{
  "hidden_size": 640,
  "intermediate_size": 2560,
  "vocab_size": 17192,
  "positions": "rope",
  "rope_theta": 468000.0,
  "bias": "none",
  "init_std_qkv": 0.0158
}
Each number is 128 + 24 x the weight over the matrix's rms, rounded and kept within 0 to 255. Layers, rows and columns count from 0.

# layer 5 attention query, 640x640, rms 0.0385, rows 198-224, columns 128-255
[[130 108 150 118 108 142 119 121 136  87 145 131 145  71 110 117 155 126 149 166 100 124 123 131 144 122 119 134 133 165 113 105 143 112 127 136 114 189  91 135 100 113 130 124 172 121 162 164 106  82 173 151 164 129 118 130 111 153 131 155 123 168 153 137 147 183  87 143 155 135 150 156 132  81 124 173 155 148 191 115 124 159 101 122 192 157 118 105 137 130 171 150 125 124 144  98 109 116 161 121  91 148 128 104 115 113 191 129 147 129 167 122 108 153 126 119 117 155 119  99 130 143 179 145 142 133 134 155]
 [140 115 110 140 110  77 137 149 134 154 114  91 144  83 125 115 129 170 121  87 113 117 107 128 121 111 153 183 148 106 115 123 132 136 130 141 164  86 123  92 169  48 115 156 115 124 128 158 167 106 138 114 137 151 158 122  98 124 101  82 108 104 165  96 132 157 119 155 151 105 142 108  87 163 124 145 132  92 138 151  93 115 170 109 124 163 119 127 118 128 111 102 143 120 143 138 105 144 135 150 108 178 120 141 139  81  94 160 115 104 129 161 119 126  99 120 102  86  79 159 162  94 102 177 156 181 116 114]
 [122 151 131 151 149 134 158 123 138 115 129 136  94  81 159  92 106 160 183 164 143 154  87 158 140 148 150 152 143 129 133 140 145 119 117 179 111 144 154 165 164 136 143 145  95 152 106 147 142 126 110  99 177 172 126 126  69 131 131 130 124  88 147 135 116 123 120 109 162 120 179 125 154 104 134 163 113 117 149 157 128 111 115 165 103 118 107 111  75  72 138 112 106 118 162 123 145 131 127 136 167 107 163 114 156 160 135 121 116 136 138 111 142  86 139 130 141 117 106 145 120 103 144  97 128 143 146 103]
 [152 162 123 143 144 137 101 138 122 161 136 138 127 140 116 121 117 131 111 110 114 148 164 133  98 119 149 126 140 138 115 129 112 120 132 145 128  89 142 142 104 118 102 160 123 144  87 119 142 126 126 155 136 155  93 135 145 129 102 144 117 113 121 120 128  95 168  96 121  93 114 166 143 106 143 126 108 103 153 128 117 170 140  86 143 124  98 141 137  86 143 128 164 129 113 128  80 108 130 112 150 182 132 127 114 130 102 154 147 186 180  62 109 123 116 142  96 127 132 147 112  87 136 127 105 118 141 145]
 [143 115  93 140 142  99 139 151 152 136 140 106 111 107 136 139 112 119 100 111 145 150  83 107 149 125 165 132 127  95 128 107 126 115 123 126 180  84 139 153 128 112 146 141 128 121 123 122 139 103 125 126 152 145 131 120 153 117 122  94 108 106 170 114 112 141 156 119 112 123 130 112 118  95  99  95  92 112 117 141 151  92 153 107  96 119 111 140 145  97  99  91 171 124 126 132 116 155 125 114 138 138 155 179 120 103  86 146 123 135 153 135 122 113 101 149  68 107 110 165 141  87 133 147 132 145 116 116]
 [128 165  83 102 132 152 120 135 110 163 127 140 153 178 144 101 101 127 146 108 134 105 102  98 157 138  86 110  98 128 141 137 171 116 114 109 147  96 116 152 137 133 126 117 177 111 145 151 107 147 157 104 112  94 113 128 129 153 154 128 162 159 135 145 112 133 159  66 110 160 112  98 127 174 167 161 110 142  94 121 109 146 137 121 177 134 140 133 151 132 124 126 112 143  91 127 147 148 107 125 157  86  96 143 106 123 115  94 132 149 129 122 156 164 155 117 113 161 106 106 140 157 162 102 103 122 148 142]
 [149 123 164 114 146 125  97 151 177 171 172 128  89  87 155 115 127 139 127 124 162 132  98 142 126 171  79 133 143 162 131 120 137 164 179 151 170 176 112 168  95  98 113 139 163 135 141 150 128  91 118 130 170 111 140 110 152 145 148 107 127  91 167 124 160 127 103 165 161 133 201 128 100 140 109 159 130 154 153 158 147 122 113 131 101 103 118  95  94 132 157 116 118 121 134 135 117 134 144 123 132 167 193 155 183 161 184 168 139 105 127 143 158 146 134 119 180 145 140 136 147 174 163 143 135  92 134 168]
 [142 174 140 151 120 128 136  94 150 117 131 141 127 122 144 106 124 159  83 119 129 148 130 178 110 116 170 135 174 129  85 107 110 150 129 104 149 125  89 108 105  91 105 147 121 109 144 155  91  95 138 143 108 121 128 124 101 111  80 124 137 103 156  73 148 174 138 123 158 133 115 171  92 135 149 136 116 123 203 139 119 124 118 127 128 134 134 128 145 114 114 126 125 144 128 146 120 126 127 118 139 143 178 124 133  99 147 183 169  93 133 135 135 134 121 110  93 110 104 129 134 153 146 104 139 170 113  90]
 [137  79 131 122 121 128 103 156 173 136 155 113 146 124 110 134 172 156 109  96 149 136 128 148 139 150 149  97 132 130 142 121 132 115 150 102 143 125 106 128  82 112 164 104 165 114 146 139 122  91 123 113 145 145 142 114 179  98 115 140 114 138 144 124 164 156 138 113 111 134 134 137  98 123  92 134 113 122 125 142 117 133 134 117  77 132 124 153 139  99 116 118 143 121  98 146 112 143 166 109 152 155 136 142 106 128 140 135 171 108 129 134 141 140 115 129 134 159 151 153 158 130 146 135 137 122 124  92]
 [ 96 139 170 135 139 117 131  87  90 100 111 119 119 127 116 145 147 149 134 118 139 149 104 169 128 128 168 152 170 136 109 148 108 165 119 134  87 142 159 109 139 110 132 113  93 121 126 140 128 129 135 137 142 113 139 122  81 121 103 133 147  92 107 100 143 149 128 151 171 142 125 143 143 149 135 159 138 147 181 111 117 111 139 119 115 132 113 136  90 111  96 152 115 117 122 114 155  98 113 111 128 134 114 103 167 148 149 125 144  74 125 103 143 116 130 115 140 136 122 127 142 146 166 116 117 149 109 136]
 [123 144 139 116 137 101 169  90 131 136 112 122 159 120 117 140 119 106 106 131 140 134 128 143 127 148 189 107 167 128 114 106  77 126 112  88 109 127  99  81 121 136 117  96 120 127 109 132 114 121 131 106 118  93 122 118 140 117 107 118 146 157 107 114 120 139 163 146 127 155  88 144 119 117 185 125 139 114 160 148 160 119 137 150 152 152 107 109 144 127 140 128 132 120 146 133 110 105 129 136 125 116 122  97 124 124 138  84 133  66 111  95 130 128 108 143  67 117 106 142 139 162 120  87 119 138 125  92]
 [ 83 150 160 118 164 156 156 149  84 133 136  92 126 125 115 117 152 171 160 100 119 124 120 152 121 110 132 151 137 104 114 166 142 136  93 169 101 114 133 129 146  97 147 132  81 127 124 152 126 117 141 148 155 130 158 148 103 134 144 108  86 132 130 141 120 141  92 133 159 156 109 150 156 141  72 155 163 144 167 115 133 133 116  77 112 141 151 116 110  97  78 127 136 116 121  96 142 131 125 132 172 129 113 142 126 156 137 138 125 124 121 122 120 133 150 117 189 120 110 113 161 143 141  95  96 164 103 123]
 [120 132 136 135 115 140 156 158  83 103 157 110  99 131 118 159 143 117  92 140 164 117 185 114 121 138 133 134 135 116 108 115 103 151 161 172 121 111 130  98 133 128 144 117 101 137 132 118 137 107 138 157 115 127 133 161 115 106 116 133 117  94  69 127 111 141 119 178 121 137 137  80 140 144 163 133 144 102 166 161  82 140 115 156 117 129 112 157 108 114 114 124 137 109 164  77 137 126 128 142  90 166 124 136 123 127 157  83 103 129 128 154 113 142 155 131 103 125 148 109 170 122 122 147  81 149 119  83]
 [127 123 101 158 131 123 133 157 107 160 128 101 143 171 135 157 145  89 149 161 122 104 149  94 146 122 121 132  94 112 154 120 132  96 139 140 117  97 119 158 150 159 146 142 176 116 153 129  86 128  85 102 113  99 117 153 127 134 148 176 113 121 128 179 110 115 103 147  88 140 129 121 121  98 110 123 138 120  72 143 113 137 119 154 158 136 140 117 152 145 152 131 119 116 104 116 110 120 147 121 127 129 139 107 114 116 153 140 119 143 120 155 143 112 143 109 131 130 181 118 102 165 127 138  97 120 121 126]
 [113 124 134 126 142 145 168 128 145 137 194 163 128  94 108 135 147 144 126 108 134 130 110 101 150 153 130 132 108 146 139 106 138 103 129 127 158 113 148  90 152 117 164 139 181 161 152 126 120 115 103 125 144 157 131 128 116 154 131 170 112 172 157 147 132 134 137 154 126 115 126  88 137 133 152 102 137  97 142 119  97 140 165 166 132 109 100 162 119 156 174 121 113 130 149 148 120 131 145 169  82 101 119 114  99  81 117 138 175 107 115 146  98  95 154 144 149 116 122 139 125 111 133 149 102 101  97 107]
 [119 100 135 125 113 136 132 154 106 118 163 140 147 111  93 112 126 178 121 113 118 122 130 121 158 131 148 145 142 153 105 123 118 142 147  62 106 130 126  85 146 140 117 135  91 136 119 141 153  67 148 169 163 167 172 123 149 115 109 129 132  97 160 111 167 185 115 140 126 130  85 127 132 169 103 145 128 130 159 105 109 122 127  82 108 149 145 157 105 116  88 133 121 141  86 123 148 119 137 159 121 119 143 138 113 111 144 114 170 118 118 136 131 142 125 147 140 115 137 117 159 108 161 139 153 144  81  86]
 [ 99 131 152 126 101 150 134 111 165 104 162 159 155 125 108 144 155 139 151 129 135 159 124 124 117 145 116 137 139 160 140 149 114 100 137 103  80 129  75 126 137 148 109 100 190 121 144 144 106 111 111 125 112  93 128 145 118 133 128 159 149 153 116 120 120 137 150 148 121 136 161 125 131 100 142 142 148 136 149 144 126 148 101 131 181 163 144 120 133 157 140 169 137 145 149 128  85  92 166 144 100  97 127 121 141 132 145 147 145 113 113 125 116 164 134 140 150 125 117 138 106 166 150 145 134 155 110 119]
 [112  93 119 104 139 136 126 119  77 114 118 133 134 131 127 108 111 139 124 126 114 172 117 125 144 131 138 137 120 120 122 170 129 129  77 164 117 116 131 123  97 124 126 140 110 143 121 114  94 140 129 145 133 130 119 131 122 134 146 130 108 131 126 116 121 153 142 114 108 129 114 119 173 131 154 129 130 136 125 100 137 126 146 136 119 127 135 121 115  73 122 149 100 118 126 122 130  99 109 105 114 124 121 114 117 152 106 126 138 126 154  98 149  87 122 131 144 130 125 141 100 139 177  93 122 116 142 123]
 [137 125  86 112 104 119 113 105 148 126 164 110 147 146 142 135 119  94 126 140 114 136 170  54 131  76  78 106  91 106 135 141 132 112 142 162 133 114 112 145 130 134 149 118 111 126 119 128 142 153 114 121 146 127 133 141 136 145 155 146 139 126 112 154  90 130 123 120 126 134 137 130  94 127 161 150 117 127 110 144 113 156 118 139 137 107 132 134 141 162 147 115 144 139 145 137 100 114 109 134 103 125 114 127  84  93  94 115 116 139 132 153 114 140 113 135 102 131 148 157 116  85 124 158 123 101 148 111]
 [ 81 133 160 124 143 142 178  96 101 156 118 166 154 150 105 130 145 117 143  77 134 139 124 142 163 114 125 136 165 151 125 134 119 121 166 128  86 127 123  83 160 136 123 114 148 124 140 109 140 105 132 161 115 112 153  88 142 132  99 168 144 122 113  92 156 103 119 156 145 127 109 170 143 102 124 112 153 142 155 134  96 129  98 151 118 137 152 139 140 162 115 159 112 177 119 113 131 106 182 128  98 146 114  95  88  91 147 149 178 106 135 138  83 111 123 157 118 152 161  96 105 102 112 161 135 151 139 118]
 [120 117 125 117 133 207  78 125 140  72 122 118 114 122  96 116  76 106 129 125 161 126 143  99 141 162 103 141  85 125 127 123 160 125 121 153 163  97 151 117 104 139 149 161 151 135 150 128 103 133 139 132 164 166 121 111 179 142 150 132 127 169 146 143 117 143 168  52 140 145 131 163 165  98 104 105 142 144  78  89 161 106 104  80 131 120 183 123 129 115 135 123 123 107 126 137 126 131 134 136 143 163 151 175 148 199 145 142 114 201 179 121 147 141 125 147 172 149 107 120 112 124 137 113 115  91 119 146]
 [153 142 194 122 128 135 163 135 120 130 177 107 107 126 143 120 148 152 122 133 107 146 174 217 108 160 132 128 158 122 119 112 148 151  96 101  76 146 155 141 119  86 126 165  74 125  94 113 108 111 168 139 178 154 170 130 127  94  97  59 121 159 126 121 148 165 122 128 177 124  89 171 121 165 146 114 170 128 210 129 111 133 168  81  78 122 121 138 117 112  91 162 150 144 170 140 120 134 135 131 138 122 136 138  88 125  98 109 113  88 141 127 139 162  88 124 116  98 109 153 174 114 120 109 121 139 122  70]
 [132 105 104 136 146 141 132 166 111 120 127 137 147 170 151 142 105  96 124 143 101 131 125 120 103 155 134 101 141 159  88 129 159 109 114 143 127 113  87 172 116 137 127 105 129 164 104 116 140 139 154 129 116 132 120 144 140 134 137 130 113 113 142 142 133 129 167 121 119 144  97 158 118 141 135 114  97 156 168 132  99 149 103 109 114 124 115 111 135 111 112 146 155 101  93  91 115 161 103  55 145  85 119 124 113 167 108 106 147 127 147  91 158 157  98 121 126 151 146 135 128 170 158 108 119 114 155  91]
 [160 129 114 147 103  89 120 149 157 108 129  85 119 154 127 137 109 119 128 141 125 118 126 132  97 112 154 123 145 113  99 176  92 100 142 146 149  61 131 157 110 113 121 164 130 136 130 117 104 152 140  98 148 117 115 125 147 152 146  80  93 115 155 138 106 124 135  98 149 110 140 162  84 106 120  90 107 127 114 149 165  86 121  95 104 129 113 117 124  76 121 115 160 125 126 150 113 172 110 118 146 138 144 160 157 189  79 160 102  95 172 121 133 114  95 108 124  97 150 152 137  99 125 124 134 148 102 146]
 [ 65 147 176 121 151 137 164  69  76 149 127 147 120 104  97 138 169 129 155  79 140 112 119 178 145  81 133 149 177 139  95 138 115 112 164 129  60 125 125 122 154 146 130 113 119 110 135 154 140 105  92 188 151 143 134 132 114  88  85 169 149  94 134  83 158 103 102 177 174 159  80 155 135 126  75 153 128  99 163 151  85 129  95 144 114 127 149 141 151 150 109 164 100 135 124 115 139 108 163 136 112 158 102  87 100 114 145 149 182 108  94 105  93  94 148 152 124 119 132 107 122  81 137 130 133 125 122 117]
 [124 167 123 133 132 139 182 113 104 116 126 111  85 117 127 128 144 100 155 131  98 114 121  95 127 136 150 115 125 141 111 144 113 164 156 102 107 111 113 146 128 126 139 119 109 150 141 153 132 104 129 129 127  81  80 155 137 125 152 121  96 105 154 127  80 100  86 132 139 102 170 148 135 121 139 128 121 137 160 118 125 113 134  62 142 106 156 105 112 125 145 146 150 102 125  86 128 103 131  97 130 111 147  94 152 115  87 145  94 135 175 106 107 158 144 103 132 148 157 121 128 136 113 147 136 146  91 104]
 [166 118 118 151 124  81  96 148 164 151 113 107 140 101 131 119 120 136  83 135 138 127 118 133 134 108 123  98 135  79 123  99 120 148 168 133 187 118 111 147  95  88 137 156 109 133 117 137 153 115 134 111 136  96 104 117 159 138 123 110 102  95 162 120 133 115 127 144 122 130 146 141  99 168  91 112 103 105 112 123 157 130 147  96 114 125 126 140 130  99 117  87 156 131 128 110 134 154 120 101 145 156 154 156 136 131 113 146 135 114 120 150 136 126 105 125  81 112 142 131 127 114 116 130 146 149 123 113]]
# layer 5 attention key, 640x640, rms 0.0382, rows 198-224, columns 128-255
[[ 78  94 133 124 141 181 192 116 140 154 110 152 133 108 140  95 149 114 134  65 144 108 111 140 124 124 109  84 100 156  55 160 158 158 123 108 103 112  93 161 105 120 110 132  95 140  96 106  95 121 102 110  63  69 130  88 129 122  93 130 156 174 146 134 143 132 117 116 100 134 134 155 140 143 122 156 148 160 152  72 116 145 119 148 143 145 120 127 119 113 111 120 126 104 113 141 112  90 105 124 134 117 118 114  88 134 137 124 132 138 124 142 116 146  89 131 137 151 152 126 120 156 126 114 109 146 111  76]
 [170 122 109 127 131 119 111 139 109 165 146 124 136  91 137  71 142 167 131 127  99 131 145 119 137 146 106 124 141 129 162 135 119 155 112 158 144 105 134 149 147 124 133 193  95 124 121 135 109 114 104 148  92 151 127 122  92 107 100 106 115 131 139  99  88 155 111 133  97 112 144 155 167 118 103 163 135  98 135 144 171 100 141 105 120 146 138 149 140 136 128 111 144 129 166 118 164 133 133 135 118 131 152 119 126  86 152 144 131 110 130 186 154 103 148 178 112  70 103 109 100  62 120 129 110 136  91 122]
 [147 139 109 117 117 110 105 155 120 110 154  90 117 130  93 144 102  79 135 142 138 148 110  75 158 124 147 136 115 166 142 152 124 180 138 126 142 119 143 155  99 112  99 134 185 116 167 138 113 111  63 167 136 151 136 115 109 126 121 114 127 119 121 161 127 151 136 120 118 113 146  87  73 121 130 156  83 112 142 149  94 116 150  89 145 134 127 142 133 116 165 104 136 110 158 190 142 166 159 156 159 130 146 158 139 115 176 153 124 150 142 134 131  47 133 137 132 124  79 132 150  95 124 133  96 158 145  92]
 [ 66 118 119 136 167 123 171 160 141 107  98 122 146 171 153 116 107 155 155 107 152  87 134 164 112 123 136 133  81 139 130  99 110 141 122 126 103 124 131 146 145 123 149  76 106  92 136 122 122 178 117 110  65 143 137  86 125 137 129 115 109 134 130 104 124 109 165 117 116 109 123 150 131 150 166 127 100  82 110 133 123 127  91 132 173  87 123 132 159 116 156 129 119 105 129  78 137  88 138  87 103 107  92  99 123 116  90 101 167 181 174 130  55 122 145 163  89 124 163 105 178 157 119 113 154  95  85 152]
 [144 148 160  99 169 120  94 105 143 164 179 100 131 112  76 142 165 171 121 142 154 165 132 122 163 162 129 153 187 136 160 169 103 137  94 152 133  67 174 111 140 128 180 165 122 145 167 135  91 128 102 146 170 168 163 144 114 109 145 145 108  86 105 122  85 179 104 100 124 153 115 136 139 139  62 134 123 127 122 155 154 139 133 160 112 136 169 139 162 144 109 121 139 115 155 122  97 154 153 142 134 109 156 145 142  99 134 164 115 123  68 124 164  89 136 207 176  95  89 133 121 107 192 122  95 141 118 103]
 [128  85 131  99 116 173 128 109 148  76 122 161 137  89 120 126 154  93 104 144 132 141 149 114 130 122 119  94 116 135 178 104 126  86 121 138 129 148 111 110 131 128 107 108 162 133 175  96 115 152 108 136 134 134 114 151 145 132 142 163 137 151 145 171 129 140  98 154 147 129 159 110 178 106 182 120 162 182 126 122 144 127 134 121 112 137 153 132 136  90 107 133  90 121 155 140 137 133 108 134 107 140 113 124  87 140 151 104 113 127 154 132 128 143 131 108 169 165 113 139 157 142 160 123 144 113  91 114]
 [168  98 120 134 107 155 101  96 125  73 135 142 138  76 138 124 106 135 130 118 121  97  97  81 169 144 135 138  97 156 110 148 116 155 150 154 147 129 132 145 125 109 125 161 174 122 168 138 127 100 124 161 145 116  85 102 132 132 102 140 139 150 134 136 132 149 119  75 102  76 126 155  75 175  92 137 140  98 121  66 110 111 159 143 135 137 183 158 125  88 123 158 123 125 192 145 164  99 161 122 109 130 128 130 147 106 106  93 146 181 167 130 114 160  87 140 106  89 147 109 109  81 141 154 126 130 166 166]
 [130 126 119 101 116 136 143 134 130 146 101  92 127 132 139 103 122 153 122 137 101  76 164 155 173 139 139 114 154 180  90 112  99 124 127 131 109  92 133 119 114  90 123 130 130  87 109 126 118  61 130 149  67 118 132  97 150 119  89 136  80 147 110  79 148  93 126 108 123 128 101 126 144 132 124 151 126 123 178 121 131 120 170 136  89 130 134 132 136 111  94 141 157 138 154 113 142 137 162 129 114 147 138 128 120  81 166 104 131  95 153 139 133 125  67 143 105 148 126 166  74 116 131 101 126 130 105 135]
 [115  72 127 125  87 154 140  69 162 167 131 139 139  96 120 156 161 119 144 111 113 113  85 132 112 116 126  96 148 144 117 112 128 120 111 125 133  87 190 116 138 159 207 113 119 141 138 142 127 103 124 132 118 152 118 150 156 115 141 158 126  97 120  81 114 131 133 118 115 166  87 114 112 128  66 110 142 183 133  99 145 141 118 160 150 119 134 145 177 145 112 144 145 139 121 107  92 128 150 143  64 132 124 125 115  99 143 167 138 158 129 144 128 127 102 146 129 126 130  75  95  92 159 177 116 145 161 129]
 [159 111 113 128 117 133 130 152 101 113  82  89 187 168 119 101 108 119 136 131 129 123 175 128 142 104 135 131  99 152  71 117 120 130 132 126 146 124  96 143 121 108 115 122 163 122  82 130 141 107 153 156 107 125 119 111 135 133 113 133 123 158 112 116 174 102 162 118 135  77 107 131  82 107 140 114 112 147 139 125 125 122 105 111  80  75 140 159  93 126 123 139 122 127 125 167 109 122 162 141 141  95 152 143 121 123 144 134 151 113 151 143  60 102 102 122 101 141 115 109 170 152  82 136 117 110 112 115]
 [142 173 168 119 159 151 150 162  87 137 119 118 133 155 149 141 135 172 145 134  97 117 124 167 140 108 140 139 156 115  84 120 146 125 100  88 133 136 119 153 135 127 126  99 163 144 104 151 139 117 115 100  98 130 119 119 126 135 114 116 125 124 123  88 146 111 145 115 147 135  95  90 129 126 170 112 118 139 147 181 116 137 110 159  73 102 110 111 139 102 121 120 122 111 117 139 109 148 137 148 106 113  98 124 123 115 120  95 167 141 168 120  77 125 123 137  80 141 146 175 145 153 119 122 123 146  86 117]
 [161 163 113 136 101 135 104 152 122 145 130 107 179 104 131 144 168 116  98 139  86 104 155 104 136 168 146 136 130 121 104 135 133 179 136 177 121 108 101 143  75 128 138 160  95 121 153  88 120  98 139 131 167  76 154 145  99 124 135 107  98 133 156 122  87 153 117 100 113  97 172 136 114  97 111 149 109 116 110 112 135  86 185  91 109 143 132 123 108 134 145 141 130 129 137 147  84 167 125 109 125 111 120 173 144 133 140 157 113 102 108 124 131 142 172 113 118 117 130 122 151 138 159 154 142 175  82 140]
 [112 136 157 156 155 126 120 105 138 160 104 123 128 143 158 137 149 129 171  89 149  78 116 120 111 119 169 154 156 120  80  94 124 120  95 145 124 100 116  89 148 138 135 132  77 122 126 135  86 166 115 122 106  87 137 141  91 111 113 103 133 141 149  98 165 146 157 150 121 126 117 165 127 132 175 114 132 114 139 106 146 119  86 114 169  62 141 116 153 120 102 113 100 146 111 143 156 137 142 110 128 113 109 142 130 137  93 160 169 148 119 127 102 182  95 129  61 115 105 152  86 145  74 117 172 120 127 139]
 [129 116 149 134 118 148 131  83 145 136 116 140 134 121 121 143 103 113 123 100 144 142 118 182 114  98 164 112  94  96 142 114 149 114 106 145  90 127 136 125 119 142 153 150 111 132 127  79 121 143 124 116 124 126 103 126 142 177 112 131 133 131 141 147 121 131 146 122 125 149 190 111 137 100 179 109 182 147 167 139 135 129 127  94 106 148 110 113  94 131 122 185 139 139 102 115 124 155 129 140 144 144 116 140 103  95 108 104 158 157 173 108 112 151 131 155 138 167 139 146 148 138 111 133  95 158  95 111]
 [113 120 185 142 109 152 158 105 141 153 122 160 128  71 161  91 131 120 124 118 146 155  89 177  92 106 153  84 133 105 106 115 109  83 143  55 117 143 133 144 152 122 137 111 114 138  79 139 165 152 107 124 100  79 122 164 141 119  97 157 131 120  82 113 160 106 130 177 149 186 117 113 117  99 113 121 151 180 147 146 151 150  85 130 120 120  88 135 121 148 131 170 136 129 149 132 159 117  88 164 119 125 138 101  91 130 114 150 175  81 130 140  75 151 117 149 168 131 130 132 155  80  98 140 149 128 141  80]
 [122 106 148 112 135 148 134  99 142 160 116 150 155 138 138 158 157 137 109  90 160 137 156 142 125  74 128 118 131 110 125 105 138 127 114 131 142 128 141 110 110 128 139 151  74 140  69 126 126 124 131 146 147 124 153 151 127 126 146 131 120 131 114  85 145 115 143 158 139 177  76 138 122 133  72 120 137 114 146 126 140 140 102 141 177 122 126 117 133 128 117 137 120  83 133  95 126 114 135 137  94 154 135 160 121  92 173 158 144  99  99 108 108 148 114 150 130 128  78  97 137 133 125 120 145 120 136 120]
 [115 155 132 145 120 189 101 134 136 151 136 157 139 154 146 135 117 123 174  94  99  94  63 168 139 124 119 108  89 117  73 137 147 166 121 122  91 133 108 108  94 132 104 155 157 125 105 135  98  71 148 132 113  63 109  97 154 136  95 138 118 130 107 117 137 142 149 152 176 142 127 134 122 112 138 107 176 165 137 110 121 118 126 110 105 130 156 152  87  84 150 155 135  89  93 122 113 110 105 127 108  95 114 140 131  71 111 145 156 107 152  87 111 144 118 100 114 160 132 127 137 150 136 149 172 161  80  97]
 [154 149 128 125  85 131 143 142 114 120 122  95 184 137  82 116  93  97  98 116  98 144 124 123 144 161 128 113 148 130 139 167 112 138 146 145 110 144 126 130 101 114 145 109 130 118 110 137 131 145 143 133 116 106 146 153 134 108 147 130 109 163 115 159 128 152 102 135  97  95 139  93  86 107 122 103 108 126 115 147 138 137 154 134 111 101 106 114 112 124 171  77 125 142 114 139  88 132 122 111 145 111 132 136 155 164 136 139 108 138 112 121 150  93 153 130 132 147  91 130 124 168 185 101 103 145  88 163]
 [118 122  99 136 138  88 121 126 152 143 121 147 112 153 121 138 124 141 143 111 132 119 122 132  88 110 139 157 117 114 157 142 112 134 122 131 138 128 139  73 141 124 127  99 115 128 135 151 112 157 111 115 103 167 127 126 106 111 144 128 163 136 165 143 151 142 108 154 133 139 114 127 144 140 168 131 152 106 103  93 118 152  97 109 153 144 123 130 160 117 117 118 129 157 124  98 147  94 125 140 134 137  91  88 120 120 141 103 123 163 112 129 129 155 156 104 126 108 111  92  82 143 117  87 131 122 146 115]
 [120 128 141 151 134 137 138 129 117 118 123 144 144  92 152 123 133 115 138 121 121 132 130 162 137 146 146 131 122 133 113 116 139 140 119  93 125 149 123 152 110 126 115 118 111 104 100 125 156 152 124 105 133  95 115 124 132 139 124 154 138 161 150  99 156 134 126 128 142 146 135 176 131 103 144 100 168 137 148 123 144 121 107 122 115 135 105 117 105 112 112 169 107 137 117 121 106 123 111 120 112 153 108 132 103 101 119 118 153 121 172 153  99 143 136 120 140 162 161 147 145 154 137 111 159 141 128 146]
 [125 108  79  85  84 151 131  95 138 101 136 146 139 117  98 144 155  99 102 131 142 144 137 127 138 174 111 109 112 139 171 161 159 129 144 155 132 133 110 149 124 128 142 140 116 141 158 138  91 118 138 178 153 143 123 162 109 147 159 115  94 110 137 149  87 145  98  97 118 126 130  71 102 133  83 154 101 163 107 134 117 142 134 132 176 169 121 106 143 135 161  81 106 128 135 112 112 129 126 116 109 108 114 135 167 202 129 142 104 151  94 140 160 107 115 138 162 115 117 111  96 155 154 157 130 157 150 145]
 [142 164 101 144 121  80 150 133 112 151 136  98 140 177 120 138 158 159 167 119 134 116 129 107 141  91 101 187 123 114 102 137 159 151 120 124 159 127 125 124 140  98 129 145 137 124 135 150 114 112 126 156 134 163 120 120 130 144  95 120 136 111 133  94 118 127 101 105 130 101  95 123 110 156  87 156  68  82 103 115 136  92 148 172 143 111 149 112 157 131 108 101 114  96 119 137 118 126 141 137 153 126 127 117 143 139 154 168 139 103  92 131 139 131 123 142 104  93  92 117 107 116 130 110 142 135 144 142]
 [133 126 114 121 101 115 105 128 101 140 137  79 142 158 111 164 149 128 110 114 103 135 129 128 134 135 165 135 140 127 129 118 129  93 132 118 117 104 129  85 131 117 149 126 140 117 161 115 131 163 151 155 164 154 155 143 154 109 134 139 108 139 149 139 142 131  99  86  83  97 103  94 114 135 159 140 108  61 125 110 103 123 140 140 171 116 162 104 140 139  97 132 131 146 136 147 121 139 110 117 132 120 143 127 122 116 162 105 134 170 114  76 142 131 162 117 106 124 140 151 119 124 162 135  75 155  97 126]
 [142 168 136  97  55  74  89 159 126 148 171 100 159 123  99 146 147 136 135 145 118 143  88  93 162 171 151 173 151  95 138 142  93 172 104 154 117  92 162 138 120 114 138 138 135 148 157 126 129 129 142 111 161 157 143 140  80 135 117 113  99  82 187 118  74 119 122  60 109 113 171 113 105 101  86 110  90  75 101 117 138 119 167 122 103 140 151  97 158 112 156  88 155 114 143 140 127 165 158  97 143 154 132 146 178 173 109 103 101 177 107 123 186 115 151 152 111  72 108 146 101 131 166 120  89 166 150 145]
 [119 126 125 141 138 142 116 149 115 115 128 124 139 123 167 119 146 119 119 151 124 121 144 153 125 144 134 129 136 113 128 111 144 174 115 105 123 132 107 144 107 121 110 136 126  86  92 122 142 121 118 107 125  86 132 106 139 149 120 140 108 149 143  92 169 131 144 125 115 150 129 165 110 102 133 118 146 148 151 116 151 134 106  93  95 123 121 111 123 105 108 146 122 119 126 120 101 150 109 104 133 153 127 149  83  98 121 152 139 109 174 127  84 150 147 116 129 157 155 145 155 159 162 117 148 125 111 120]
 [142  81 124 141 134 136 126 130 107 105 150 142 156 143 112 129 141 150 102  97 129 148 145  93 113 153 120 150 113 123 135 125 136 150 115 181 103  90 138  92 122 106 144 154 123 130 134  83  75 129  88 150 167 150 117  96 132 122 113 122 145 126 146 180 132 135 120 123 153  80 127 126 135 158 139 127 137  68 119  47 148  99 145 123 165 158 171 149 130  94 122 141 140 127 140  94 137  94 147 168 125 100 136 117 177 126 122 109 121 178 140  92 109 104 158 132 120  98 117 135 114 114 131 143 140 135 117 150]
 [134 138 132  77 110 107 113 117 130 153 128  54 107  81  84 119 148 157 150 128 134 130 125  90 168 148 111 105 166 151 125 146 113 126 107 148 117  66 172 141 124 134 172 148 134 140 129 139 135 116 160 127 143 161 154 126 137 127 114 140 113  87 167 101 109 129 125  95 124 143 151 130 150 125 111 134  96 107 119 135 127 132 176 143  85 128 129 102 149 129 107 125 123 148 137 104 138 137 166 135 127 127 158 154 146 146 119 104 114  85  85 113 164 126 131 115 114 120 135 162 106 116 143 132  95 146 141 139]]